Weights of a small transformer language model: local attention windows.
Each number is 50 + 15 x the weight over its row's rms, rounded and kept within 0 to 99. Layers, rows and columns count from 0. The size before them is the row's rms in percent of the matrix's.

# up: layer 8 MLP up, 3072x768, rms 0.0468, rows 616-668, columns 384-447
# down: layer 8 MLP down (transposed), 3072x768, rms 0.0414, rows 616-667, columns 384-447
up616 101:29 58 38 26 41 60 22 39 40 45 46 45 61 41 49 62 25 66 80 56 39 59 26 56 69 61 46 69 52 25 66 39 29 42 75 68 54 70 27 29 08 38 59 55 64 43 32 36 70 76 68 45 33 48 38 27 54 73 37 56 29 60 35 60
down616 105:42 44 46 49 63 20 54 65 57 56 30 53 59 60 66 51 28 76 60 71 56 46 41 70 66 35 56 75 53 76 57 32 46 72 71 50 60 36 44 45 33 50 35 46 48 91 44 76 20 57 50 32 46 55 47 48 51 58 70 48 67 36 63 75
up617 098:42 52 55 58 33 49 61 40 49 49 48 29 53 53 65 34 27 49 45 68 60 44 47 40 55 61 38 61 57 43 55 60 41 61 36 23 64 61 42 42 52 42 64 62 76 35 53 36 42 65 72 38 38 42 61 41 49 44 33 51 46 45 36 50
down617 100:31 65 41 67 42 18 46 57 33 46 39 44 47 46 12 58 46 51 38 59 50 54 79 23 59 45 37 36 53 57 46 47 40 56 49 28 76 54 69 56 28 72 86 31 33 57 23 37 55 37 68 82 44 28 63 41 69 41 55 57 51 56 61 61
up618 107:51 32 71 87 45 38 35 35 77 62 67 68 77 51 63 68 51 67 46 62 76 76 58 35 44 41 42 48 52 54 42 72 30 40 63 52 54 45 45 49 53 47 49 50 26 37 32 48 57 50 75 66 44 48 55 39 36 60 45 49 33 26 69 56
down618 108:58 60 53 48 77 70 59 47 43 51 57 54 26 62 38 50 41 33 76 62 48 49 54 46 33 53 56 43 28 40 35 27 40 24 71 84 35 37 85 40 72 45 46 58 59 72 61 34 32 72 52 46 63 48 75 54 54 50 63 57 38 72 35 53
up619 103:60 92 37 38 45 55 55 52 52 55 49 28 26 62 52 72 19 48 63 44 53 52 53 48 69 41 65 50 42 60 47 44 46 63 64 39 47 86 28 20 34 54 59 47 55 46 43 32 75 69 42 47 41 43 18 31 47 28 58 45 35 44 45 46
down619 103:21 59 51 31 61 38 41 59 47 34 42 42 55 67 35 42 51 26 63 37 53 50 72 42 43 63 36 49 12 33 32 44 78 63 53 39 24 56 46 50 50 63 44 79 57 30 32 62 54 27 48 38 29 38 78 62 36 53 54 53 78 43 64 48
up620 107:55 55 39 47 67 37 81 20 66 64 59 38 40 85 29 36 27 41 52 44 64 43 38 35 50 41 58 39 38 54 44 37 48 19 37 42 58 29 61 52 36 34 69 54 68 47 71 55 56 49 67 48 72 53 21 45 43 59 46 28 41 52 57 54
down620 102:10 51 61 48 49 44 41 72 45 68 44 52 30 45 74 43 70 68 52 43 46 41 53 69 43 43 74 29 50 50 51 37 77 82 73 55 52 52 74 47 59 48 62 47 69 53 50 45 60 50 66 36 54 54 74 61 51 71 44 63 33 57 43 48
up621 093:28 45 41 34 61 67 64 58 56 25 39 33 44 33 35 56 52 14 41 53 51 48 63 36 61 46 62 52 41 39 38 39 42 27 63 62 76 49 44 32 54 51 46 75 53 26 73 48 52 44 47 30 45 39 50 50 80 42 40 49 47 61 64 51
down621 096:46 46 37 47 58 42 62 61 47 58 46 58 37 44 37 54 56 63 55 38 61 33 52 38 56 52 43 59 43 59 52 49 27 37 50 45 62 40 51 50 45 56 59 39 41 94 39 55 45 25 71 67 12 83 50 36 28 33 50 39 41 45 38 51
up622 100:48 50 53 73 49 28 35 54 43 31 62 48 43 55 31 39 58 39 53 41 50 43 73 34 53 70 35 42 56 48 25 59 59 46 72 50 25 57 49 51 49 46 68 57 53 31 62 31 50 45 48 55 65 36 46 42 63 55 60 39 43 56 49 78
down622 095:38 58 21 32 62 32 51 49 32 52 38 31 47 78 51 67 65 68 49 44 42 54 24 49 46 67 71 57 45 43 65 38 65 43 50 47 51 34 38 87 35 45 57 61 56 53 43 50 37 37 49 76 47 30 49 46 66 73 57 49 57 42 48 86
up623 101:62 73 52 59 49 47 45 31 49 44 69 55 38 29 44 89 61 62 36 58 56 50 40 21 44 47 43 50 52 24 54 39 51 84 60 46 31 57 76 51 28 74 38 48 34 27 51 64 51 73 65 44 28 47 45 31 43 52 77 66 36 74 52 62
down623 104:39 53 65 40 61 46 59 47 38 79 51 40 19 43 33 85 66 30 74 35 82 43 44 50 66 46 67 55 36 48 34 46 64 51 52 42 74 26 60 42 42 22 23 55 65 53 28 70 51 18 60 27 26 68 69 25 60 50 52 50 56 46 61 52
up624 095:66 89 62 48 63 67 42 37 63 41 59 43 35 54 42 66 53 36 51 53 36 75 67 25 39 54 27 30 43 67 30 53 24 68 59 56 32 63 59 49 60 59 55 57 52 59 47 43 57 47 43 46 61 67 39 51 56 32 50 31 55 34 52 44
down624 097:68 39 58 54 59 53 63 45 31 59 44 44 27 51 63 37 59 70 52 42 41 52 71 41 69 54 27 49 07 52 49 54 64 59 53 66 45 65 40 57 40 51 60 50 35 58 42 37 53 56 47 70 64 61 46 63 22 63 46 50 45 55 54 46
up625 106:57 45 58 37 51 50 34 52 65 60 57 70 52 61 48 21 68 24 40 55 55 63 50 41 55 54 63 59 49 59 38 71 37 68 47 54 59 45 60 41 38 74 21 60 58 25 53 56 36 57 60 31 37 68 56 21 45 38 73 33 59 08 84 49
down625 100:47 62 68 66 27 37 52 44 92 49 63 27 66 42 54 40 51 53 44 55 44 30 57 37 37 59 48 38 61 49 65 53 45 55 22 51 62 68 90 68 54 52 48 54 54 43 56 44 45 57 39 51 70 37 25 62 53 47 10 52 79 47 51 46
up626 101:31 26 27 15 67 44 40 55 74 41 52 47 67 51 22 67 21 71 18 65 51 92 72 40 58 35 44 17 29 56 57 49 49 50 59 56 70 77 53 51 14 45 53 24 56 45 43 77 43 50 53 29 54 64 52 56 46 65 48 56 61 49 50 45
down626 102:77 59 38 27 49 52 49 49 63 22 40 40 30 45 59 56 62 55 63 40 47 69 77 54 72 43 42 56 39 37 30 72 36 26 59 50 59 37 26 57 51 35 21 78 40 78 51 49 54 47 64 56 56 36 53 38 31 24 49 33 40 59 56 24
up627 107:34 53 33 41 45 44 32 44 55 67 41 35 70 45 65 43 56 15 60 77 48 40 41 31 33 42 58 30 39 74 60 43 19 56 79 68 46 34 42 56 58 75 48 40 40 26 48 76 76 44 65 51 67 48 46 61 78 38 52 25 55 56 53 52
down627 104:25 48 49 59 54 45 34 33 56 41 56 50 62 78 66 35 62 64 53 48 48 29 73 50 32 70 55 54 22 45 85 58 30 55 30 43 31 70 68 56 41 39 52 56 66 61 27 58 59 81 71 44 45 47 55 53 57 55 61 62 78 22 55 49
up628 098:35 62 23 58 31 85 85 55 80 53 48 55 69 39 20 31 47 60 01 70 52 48 47 43 48 47 33 32 42 66 58 36 22 58 60 48 49 46 63 22 65 45 58 59 43 35 40 53 54 72 53 42 64 48 29 54 40 62 55 61 52 57 39 42
down628 100:35 37 59 41 61 61 71 40 29 75 46 50 52 58 59 53 47 47 51 36 59 52 49 68 61 54 28 66 30 48 51 44 44 42 42 40 56 30 84 62 56 38 52 49 36 62 57 76 39 44 36 65 41 41 55 41 44 46 66 61 57 36 26 37
up629 099:57 54 54 68 47 45 48 34 32 47 70 34 14 83 59 22 33 46 57 62 59 75 39 44 47 54 47 50 53 58 51 45 51 53 57 56 63 40 46 47 40 45 18 36 51 43 49 42 39 61 55 47 32 61 21 47 29 02 45 34 57 66 53 53
down629 102:49 60 40 30 70 64 58 24 48 46 30 31 52 30 57 78 52 47 50 46 46 42 69 40 50 28 41 56 56 53 27 49 28 56 26 73 52 36 55 46 78 48 41 61 69 48 38 44 56 42 69 74 60 40 25 46 51 46 26 61 80 26 62 58
up630 095:50 34 54 36 47 71 61 79 88 55 48 43 82 71 53 25 43 23 28 60 62 43 48 33 76 77 38 50 58 52 34 85 52 29 43 74 35 40 37 63 23 09 44 67 40 54 57 57 68 45 75 30 42 51 59 45 41 29 36 61 48 55 58 42
down630 098:61 52 57 45 75 38 42 51 48 19 48 57 28 53 49 80 68 71 45 50 49 16 41 51 27 32 54 42 51 58 60 37 78 21 53 73 15 44 71 52 76 61 25 75 37 41 49 60 49 59 58 38 46 80 60 74 18 55 60 40 53 42 28 35
up631 097:50 34 44 47 37 54 55 62 77 58 33 57 25 79 41 42 34 48 71 43 59 78 68 47 62 68 48 51 33 44 63 39 61 78 37 61 55 48 62 63 72 44 53 35 51 38 58 68 70 81 48 42 60 69 42 23 46 69 53 36 60 58 47 34
down631 099:56 68 56 52 50 32 50 32 33 38 71 59 55 45 36 53 33 58 64 44 40 16 48 49 44 59 35 50 49 45 63 41 67 56 44 29 76 57 58 67 40 37 55 76 65 55 44 41 44 72 45 63 42 64 74 27 32 25 59 49 23 49 48 50
up632 103:20 61 28 51 61 36 60 36 78 60 49 49 64 50 69 59 39 21 25 57 54 34 42 60 47 59 55 44 47 26 40 58 44 40 24 97 50 37 54 49 33 51 44 59 74 62 52 55 80 49 82 41 70 61 46 40 57 62 58 54 55 31 51 68
down632 103:54 58 40 48 60 49 71 55 58 52 58 45 70 62 66 76 59 77 53 55 78 51 61 33 74 44 66 80 43 63 56 41 29 62 52 47 36 49 38 62 37 28 66 52 30 88 41 65 52 57 60 52 46 91 50 70 56 47 63 33 22 64 45 29
up633 107:40 36 54 44 49 70 22 59 32 46 69 54 52 66 36 72 53 60 26 67 49 47 39 47 47 25 36 34 34 57 59 40 50 69 42 59 34 33 54 25 70 40 40 67 41 45 27 60 67 62 39 48 35 30 33 44 57 34 32 60 25 61 31 66
down633 107:51 40 48 68 23 53 55 38 34 35 70 44 50 65 80 32 47 72 58 50 68 32 55 59 55 61 52 53 16 34 65 21 63 73 42 62 38 41 63 39 65 49 36 50 48 76 48 62 60 72 66 29 62 42 35 50 53 64 49 24 49 59 54 64
up634 102:72 59 34 54 22 94 64 47 36 45 66 44 41 57 66 80 55 42 57 55 63 48 60 43 44 32 50 39 47 35 47 33 37 38 36 22 35 39 43 42 36 23 57 44 39 73 45 50 43 47 41 35 60 38 49 62 69 40 41 61 56 42 63 41
down634 102:38 53 53 36 61 53 52 57 38 74 17 53 58 40 41 59 77 48 65 75 34 69 55 49 52 37 44 41 30 29 27 67 69 38 46 55 40 21 48 57 48 45 37 53 61 42 51 46 49 61 32 57 38 33 41 59 45 42 54 83 61 73 65 54
up635 096:32 62 43 48 55 35 42 33 71 54 62 34 61 70 15 47 46 34 30 71 47 51 22 25 40 47 43 41 54 59 57 71 42 40 12 72 44 50 56 37 29 59 34 43 65 28 62 35 31 47 42 52 57 57 49 61 52 50 59 65 57 41 54 45
down635 100:31 36 60 79 65 32 24 36 59 43 16 44 34 50 42 38 61 49 41 45 41 55 36 63 48 61 40 39 43 49 54 53 45 30 59 58 47 27 62 80 49 45 61 71 32 38 44 41 38 80 39 28 48 72 61 60 59 43 55 41 40 55 45 25
up636 100:55 42 44 35 40 36 48 61 37 70 29 64 50 63 54 69 59 53 48 65 55 45 70 17 51 19 40 62 29 73 25 36 16 73 41 37 63 54 49 30 66 31 09 39 47 53 43 49 48 46 71 29 21 61 53 52 80 57 35 68 80 16 76 43
down636 100:58 38 37 26 61 29 76 35 49 38 22 57 55 47 30 53 69 48 68 53 51 40 53 52 52 30 53 36 30 51 39 18 56 22 53 70 66 80 51 31 43 52 29 58 81 69 47 46 64 09 19 57 44 51 51 67 67 57 33 52 67 36 45 46
up637 103:44 56 57 48 31 37 53 58 65 45 47 48 44 43 35 66 74 55 69 58 54 50 48 32 43 25 55 20 34 43 50 40 42 57 53 67 52 55 43 33 60 49 56 39 51 64 57 56 22 55 38 42 43 39 19 40 66 65 42 53 24 54 81 55
down637 101:57 39 41 34 31 32 70 60 51 43 20 67 57 40 61 24 38 40 37 72 39 30 61 38 50 56 58 33 47 51 44 47 50 28 26 42 64 46 47 47 22 59 74 94 57 75 62 43 22 47 39 87 36 52 59 08 53 64 44 28 48 66 59 48
up638 095:53 63 41 31 57 68 64 39 87 55 47 54 74 69 32 90 77 35 37 59 45 53 49 40 52 36 66 41 59 53 58 46 30 53 54 79 61 65 47 42 47 51 54 46 81 47 45 53 40 63 54 49 31 62 45 65 58 40 43 38 67 66 52 47
down638 097:35 57 68 51 64 75 61 45 13 50 70 73 71 39 29 60 85 40 49 62 35 69 59 30 44 30 35 62 64 54 20 59 36 32 49 43 53 26 39 45 50 55 29 71 37 43 60 52 51 48 54 32 46 51 39 33 30 93 39 86 64 52 43 40
up639 095:74 46 36 33 32 45 70 47 72 42 40 41 52 44 37 62 64 50 51 32 58 68 51 48 62 59 53 34 51 55 38 27 21 84 63 32 42 59 84 43 94 38 46 45 90 68 50 48 41 53 56 60 54 28 51 31 68 53 45 32 47 47 60 45
down639 097:36 61 50 63 36 57 33 63 56 71 79 35 58 28 58 53 20 68 52 31 34 63 90 56 67 75 47 42 18 53 50 39 34 45 41 38 39 60 53 70 46 46 65 68 45 65 40 38 34 27 68 24 27 33 36 36 75 28 53 60 34 72 70 50
up640 104:65 61 68 49 47 72 68 36 34 54 41 62 22 45 21 39 37 63 35 60 71 31 17 54 64 26 54 36 55 52 33 46 21 31 71 34 69 29 92 32 35 45 50 59 49 45 35 56 61 57 66 61 56 59 57 67 71 65 57 50 37 76 55 45
down640 102:78 64 65 38 63 22 18 54 50 54 43 52 63 49 51 54 42 57 25 47 53 26 35 73 64 73 39 82 57 43 44 46 85 93 69 58 45 33 57 59 47 40 46 50 80 53 56 41 69 64 71 48 92 45 55 29 15 49 31 66 61 36 68 46
up641 099:45 71 42 16 51 32 15 68 74 39 35 51 46 51 50 35 50 90 23 50 60 56 42 51 50 44 38 70 22 44 32 34 54 67 51 83 03 53 55 41 48 84 75 83 64 53 46 44 58 48 60 49 67 35 39 77 70 13 57 26 57 44 63 32
down641 099:34 55 70 62 35 63 68 66 65 45 37 31 36 21 46 72 31 63 68 48 36 42 49 28 52 34 58 42 66 33 47 19 56 60 72 52 47 43 31 63 56 85 32 53 59 26 65 31 23 57 30 29 54 44 50 53 82 41 57 30 61 37 53 58
up642 095:44 54 63 48 38 44 70 50 45 34 48 40 37 62 23 57 62 70 35 59 40 33 36 38 56 43 55 54 59 57 63 44 36 48 35 49 46 69 71 68 46 40 46 67 55 38 57 62 54 57 75 50 31 39 34 58 74 62 42 37 52 64 42 47
down642 093:46 37 42 49 59 52 56 54 50 67 62 59 36 29 57 54 21 34 65 08 58 67 76 55 52 47 65 43 47 25 27 56 54 57 70 50 57 36 53 28 46 62 61 58 37 79 36 57 48 75 37 26 90 38 57 52 43 52 46 44 73 47 76 62
up643 090:50 45 33 77 62 60 52 41 50 41 51 39 05 57 85 40 43 56 56 54 61 48 47 43 67 17 44 36 28 21 48 46 33 57 51 19 38 31 50 33 41 42 31 47 67 42 22 56 64 59 33 28 58 68 60 62 59 49 34 66 63 47 82 54
down643 089:36 48 55 41 74 52 52 55 40 51 58 64 61 55 40 46 54 44 55 26 43 44 64 99 32 50 57 35 60 54 60 77 77 35 28 42 57 50 48 41 35 34 26 53 51 53 39 46 21 25 39 64 37 41 17 24 63 51 53 37 62 44 57 71
up644 101:33 28 45 61 40 47 15 45 38 30 35 45 66 85 42 41 44 47 88 26 51 52 56 50 37 47 22 27 38 66 37 70 69 51 60 53 65 49 42 34 53 64 73 54 47 32 52 45 69 66 58 50 45 63 42 26 42 05 44 61 61 44 50 40
down644 098:46 68 49 58 54 25 69 35 69 55 47 56 58 45 94 37 76 40 27 55 40 23 35 46 70 21 54 33 40 25 71 49 63 56 66 49 42 53 30 32 39 61 47 57 50 37 38 45 63 33 20 54 32 43 50 76 48 53 27 69 71 35 50 41
up645 102:34 74 55 65 54 75 69 49 33 43 48 50 74 56 43 24 31 64 67 50 41 72 65 46 39 56 40 64 43 37 68 53 33 17 23 50 48 28 51 75 38 48 52 60 50 69 57 80 53 56 45 55 83 34 43 20 64 43 58 27 28 70 59 52
down645 103:50 32 43 52 44 68 74 71 71 55 28 46 44 54 48 14 63 66 35 47 07 59 31 44 42 52 39 42 59 73 43 22 53 62 80 54 65 47 59 46 32 46 49 35 38 42 56 53 23 67 57 28 32 79 50 60 47 51 18 50 56 35 52 62
up646 110:68 67 60 44 28 74 38 63 61 46 44 43 44 54 53 56 33 42 51 37 47 64 68 39 57 41 42 40 54 58 61 31 47 81 35 50 62 39 58 63 55 48 54 48 50 53 54 74 47 68 49 40 35 29 44 53 69 35 32 68 60 34 47 50
down646 107:43 59 67 57 43 50 67 63 46 67 24 67 31 38 57 52 49 64 40 47 33 36 28 40 74 74 76 57 44 34 41 12 55 36 73 41 33 17 61 49 34 64 38 52 50 65 44 48 55 52 55 71 51 29 37 59 43 72 45 33 62 43 47 52
up647 100:54 53 65 42 55 55 60 61 62 47 28 62 12 75 50 55 59 73 41 67 66 38 57 48 66 35 31 72 63 41 59 78 48 78 42 52 26 58 65 45 32 53 57 74 94 46 39 61 54 61 67 61 41 42 45 76 86 40 40 55 29 79 57 50
down647 102:45 76 52 52 37 37 70 69 51 31 23 62 68 75 59 31 53 55 50 55 56 40 52 76 51 53 39 45 26 35 79 46 83 73 51 58 34 60 26 29 36 41 45 45 25 54 34 64 42 67 78 14 53 21 61 28 59 31 39 58 87 53 42 60
up648 094:42 25 53 34 21 50 61 80 46 58 66 58 39 50 39 35 31 15 75 62 61 48 57 29 50 39 65 52 54 69 38 34 52 53 47 75 61 53 52 33 33 92 78 69 34 63 46 54 65 51 70 49 38 30 62 51 76 50 63 46 53 26 62 62
down648 094:51 47 61 55 52 66 50 44 76 79 55 25 51 46 37 71 52 55 20 35 50 59 61 51 62 44 37 43 25 49 61 75 53 65 62 44 50 60 61 37 31 61 26 33 69 44 77 36 33 37 36 58 54 63 75 35 35 71 42 60 60 44 60 50
up649 092:61 51 49 60 42 64 51 56 56 50 61 15 45 51 34 69 44 65 39 56 52 39 52 23 64 74 40 69 42 23 44 21 26 87 62 48 45 38 86 29 56 45 37 34 62 50 58 56 34 45 56 51 57 41 21 54 73 40 65 66 51 66 39 32
down649 091:53 48 72 51 47 63 45 15 51 80 38 57 75 60 28 50 30 45 50 29 50 53 63 19 23 42 59 54 42 31 67 59 45 34 35 43 41 61 44 56 75 58 42 40 49 69 37 45 28 51 35 35 52 24 29 48 53 53 24 65 41 46 39 51
up650 104:37 35 32 52 59 58 30 68 41 51 50 58 44 67 00 33 56 42 72 50 51 55 80 59 67 58 56 58 50 46 47 48 58 54 66 27 48 45 41 51 50 55 29 20 80 27 39 45 73 29 69 46 41 69 21 21 59 52 40 52 52 21 25 62
down650 106:47 56 32 59 36 88 45 45 45 47 59 89 61 69 61 53 50 57 45 43 67 66 44 37 54 56 70 29 39 63 49 52 59 63 47 65 53 28 48 61 69 44 66 69 34 61 67 72 36 57 74 35 47 53 30 74 46 33 48 58 49 56 39 69
up651 098:63 45 33 52 33 64 28 44 87 61 76 61 56 70 48 46 44 56 21 66 88 42 63 57 34 72 61 34 63 66 27 46 51 66 38 68 62 49 46 42 52 43 52 49 72 48 25 42 46 58 50 36 52 71 54 44 65 54 68 40 34 60 61 57
down651 099:75 27 45 38 61 60 29 57 77 74 45 44 53 38 74 33 58 51 60 66 43 64 52 24 49 58 40 19 48 42 67 77 57 54 41 55 47 64 50 21 69 17 27 50 78 64 51 55 47 44 57 69 27 43 67 57 76 39 29 70 48 37 34 51
up652 097:70 60 49 32 55 44 29 60 53 29 51 39 63 42 55 58 36 58 33 58 50 38 46 26 48 49 65 36 33 68 40 47 34 49 75 49 29 71 54 28 51 68 41 76 70 45 46 39 62 35 62 46 55 65 18 54 50 58 81 49 47 49 39 52
down652 098:71 22 48 34 58 47 38 54 37 44 17 42 70 46 64 48 56 36 72 52 19 58 69 53 56 57 71 40 58 45 49 68 42 35 55 42 55 36 47 46 60 63 15 40 43 60 77 68 52 42 23 35 32 48 50 44 54 48 78 43 67 56 67 60
up653 096:49 42 30 33 59 33 55 56 57 39 68 57 62 37 71 40 51 58 37 32 60 39 42 70 46 58 28 14 39 12 47 52 37 26 36 63 39 63 52 54 51 67 46 59 23 44 56 36 63 43 20 55 78 77 43 54 52 37 72 71 71 55 46 51
down653 098:52 41 34 52 61 52 79 48 29 50 66 59 60 63 69 50 59 62 61 74 75 58 66 72 58 40 61 38 45 32 71 36 45 56 60 46 42 47 36 61 45 53 48 41 59 54 49 38 53 54 71 49 25 63 53 84 71 58 52 26 40 55 56 46
up654 107:88 70 22 75 61 63 57 35 25 51 35 48 41 73 49 63 60 42 34 61 38 68 28 49 59 49 59 37 38 41 36 58 47 35 35 33 58 43 50 65 49 47 30 40 68 47 47 41 52 47 52 45 70 66 51 78 39 33 85 45 25 58 54 37
down654 107:31 43 44 37 56 72 38 66 38 34 46 42 17 46 59 27 59 52 62 75 56 47 38 40 49 67 52 60 37 48 67 64 73 46 48 18 52 25 38 50 59 60 56 54 48 50 70 45 60 69 60 60 52 42 46 39 55 28 56 67 61 41 59 47
up655 103:37 43 55 53 33 59 45 59 53 40 57 59 38 53 57 38 32 66 22 41 49 55 38 53 53 45 53 43 76 50 48 70 00 59 28 68 55 52 54 24 36 17 35 56 62 38 58 55 36 36 70 42 57 88 52 83 52 67 40 99 34 52 64 31
down655 103:25 46 60 58 36 47 43 56 33 33 52 49 48 24 49 62 50 70 28 49 52 54 39 73 43 63 47 86 44 50 35 53 31 29 35 72 60 60 39 66 63 35 19 40 41 59 62 39 58 47 77 67 34 66 47 54 43 69 23 49 45 58 29 51
up656 099:56 82 74 49 47 37 54 51 78 42 59 47 67 76 40 42 33 38 41 22 39 72 54 41 42 37 36 56 57 58 54 49 33 36 29 78 37 33 43 25 62 54 81 47 72 67 57 68 40 26 74 62 65 79 44 59 61 53 63 41 40 47 57 24
down656 100:70 23 48 48 56 63 45 06 61 55 33 57 45 61 36 36 41 44 21 49 26 51 55 53 45 47 58 49 46 58 34 60 44 33 54 49 50 50 55 53 62 73 32 56 22 64 60 53 68 51 33 51 45 73 40 51 33 62 67 39 29 63 31 39
up657 119:53 28 61 66 32 64 33 73 45 54 63 82 39 53 62 53 45 31 60 52 51 48 51 49 45 90 53 60 10 37 62 53 38 62 43 45 65 52 62 46 64 31 42 34 42 55 32 66 57 37 31 46 59 54 32 73 67 55 64 56 50 61 60 41
down657 114:60 47 26 44 62 32 39 46 59 36 39 31 51 54 63 62 47 38 50 65 35 44 38 42 42 34 48 40 44 42 41 42 64 86 37 36 37 52 52 25 33 54 67 65 39 64 59 40 71 57 74 28 46 56 33 37 34 51 40 47 46 59 66 45
up658 101:68 67 58 57 27 72 32 72 55 59 13 35 39 72 68 56 67 57 34 47 40 59 57 46 52 33 74 54 54 53 44 44 63 44 79 60 59 36 47 70 47 64 60 37 74 35 37 30 58 41 69 54 10 31 30 31 37 71 89 47 47 44 54 62
down658 102:24 56 74 61 44 44 45 85 52 61 59 57 66 54 40 28 66 56 50 58 56 46 48 56 45 31 38 25 38 52 60 66 51 55 58 30 47 49 44 62 50 57 68 44 63 35 42 46 28 41 35 42 42 42 23 39 60 37 71 45 76 63 41 49
up659 099:55 41 46 38 57 69 35 62 41 38 71 62 38 51 64 75 42 53 63 22 75 48 58 25 58 22 22 30 46 65 62 28 48 47 43 31 58 53 46 60 26 49 43 53 61 33 44 49 54 35 32 36 54 43 46 32 99 40 58 29 51 65 20 54
down659 101:28 57 65 48 61 36 18 36 48 40 40 45 56 68 47 74 76 42 58 41 72 58 47 52 57 50 52 40 55 49 58 50 45 67 62 31 51 31 60 44 35 45 59 44 59 72 54 38 66 42 19 50 65 60 36 48 57 67 51 67 48 54 51 46
up660 103:73 76 48 37 39 49 37 43 64 43 40 48 47 49 29 71 33 42 39 48 39 67 39 64 65 64 87 35 36 37 18 56 37 44 24 56 65 48 67 62 33 52 44 32 45 37 00 56 86 45 50 50 54 24 39 46 68 71 52 33 49 55 77 53
down660 102:54 56 68 45 43 43 48 67 59 46 26 37 20 36 36 20 36 53 81 61 27 39 36 40 74 45 56 70 63 67 49 43 65 39 68 46 58 37 21 25 63 66 60 59 51 62 33 39 63 23 52 60 48 65 32 68 48 34 70 58 50 27 61 33
up661 093:64 52 56 52 44 61 25 45 70 50 44 24 52 57 31 70 61 31 46 41 59 61 36 47 83 62 48 74 48 39 08 51 45 71 55 27 31 61 62 24 51 48 32 30 56 48 42 66 25 41 52 60 67 32 20 34 39 26 38 74 28 40 38 73
down661 092:63 44 45 47 35 46 56 25 48 75 59 34 23 60 53 69 46 58 49 32 33 40 52 54 61 67 48 59 29 28 70 69 54 62 67 57 49 55 64 21 57 76 70 54 83 47 44 51 53 52 39 55 56 53 43 69 51 68 31 65 77 36 59 58
up662 096:45 47 70 25 38 56 67 42 52 28 30 55 61 59 05 42 45 55 48 47 56 40 50 59 26 45 67 50 39 65 66 47 41 48 51 56 55 39 61 45 63 71 48 65 56 53 58 64 82 65 34 35 53 70 44 64 39 31 53 61 74 44 58 52
down662 088:75 73 67 46 66 64 35 44 58 28 45 57 24 56 58 54 33 32 54 26 39 72 42 70 37 76 47 43 33 31 47 34 65 54 64 67 62 40 73 41 58 37 31 46 47 28 74 51 70 70 37 61 52 76 63 64 41 60 69 51 32 53 46 67
up663 096:63 54 56 67 29 62 33 83 63 51 40 56 43 53 42 56 65 44 58 41 51 68 39 36 54 67 37 74 65 53 36 19 35 55 73 56 35 51 48 50 44 60 53 61 46 35 41 63 52 79 38 28 65 63 30 54 43 35 53 81 48 55 46 54
down663 095:52 64 90 32 58 59 48 69 72 43 41 70 41 60 52 40 53 42 60 64 70 61 40 57 57 56 50 55 58 43 26 43 43 28 76 53 48 35 25 38 36 61 35 38 47 26 36 47 50 56 37 53 70 69 17 51 24 26 64 51 42 45 69 55
up664 086:50 70 45 69 66 74 68 59 78 48 36 45 53 68 45 45 65 46 54 75 72 16 29 53 45 46 31 60 43 42 48 05 40 47 36 58 59 28 47 63 45 75 59 57 53 48 35 69 44 65 64 32 54 48 41 56 32 34 48 59 28 33 58 46
down664 088:38 40 41 47 42 55 40 51 47 48 40 42 38 25 39 78 30 45 56 27 48 70 60 60 22 32 91 45 59 57 41 60 43 50 42 32 47 29 73 39 45 62 33 45 62 45 41 46 53 52 91 48 51 56 49 45 80 33 50 50 64 55 36 61
up665 111:93 66 67 61 29 51 54 67 51 36 47 38 41 77 34 61 41 43 57 56 53 56 37 65 56 45 41 63 37 41 55 51 34 66 65 56 45 70 33 40 57 30 48 63 38 48 37 55 57 38 40 63 37 47 44 61 56 41 45 50 39 49 60 84
down665 111:44 50 72 50 47 58 23 43 40 44 46 35 65 58 76 78 47 18 51 43 64 70 44 41 40 35 41 84 30 39 53 65 54 36 68 66 43 71 28 29 39 20 29 64 68 50 59 68 58 45 43 36 40 67 36 41 35 29 75 36 40 69 55 63
up666 092:50 45 63 46 41 49 47 45 58 36 47 14 49 43 29 37 53 42 56 67 65 52 52 66 51 68 42 14 35 38 43 71 43 55 59 79 50 59 53 56 22 36 36 54 64 39 31 50 64 39 41 47 33 39 46 31 53 67 38 71 73 50 48 49
down666 092:59 43 48 60 42 69 59 78 34 40 68 59 60 40 55 62 42 39 46 50 48 40 26 00 35 11 45 36 46 70 62 20 52 74 58 52 54 22 38 76 52 66 55 56 64 79 65 31 31 48 61 47 38 48 44 48 73 36 44 51 58 78 40 79
up667 104:52 51 40 45 69 84 28 66 72 54 48 35 31 69 30 61 36 31 47 54 56 52 56 55 61 89 38 47 40 48 58 41 57 52 69 73 75 54 33 40 53 70 52 50 54 49 46 43 57 39 38 24 46 29 40 50 53 31 49 75 41 46 31 52
down667 103:45 43 28 98 74 54 66 51 66 54 17 59 59 64 48 49 49 62 45 60 57 18 29 76 71 43 46 51 46 54 92 73 30 45 62 58 33 31 46 57 43 64 68 68 46 60 50 59 54 14 28 54 77 21 44 40 45 54 45 67 49 33 53 28
up668 098:78 42 53 28 46 48 36 35 46 47 62 66 55 51 57 72 81 70 10 00 62 54 63 50 47 69 68 62 45 34 14 66 25 68 70 58 31 55 73 48 35 60 41 70 83 26 42 50 45 71 57 14 49 59 36 50 60 62 49 65 42 71 44 76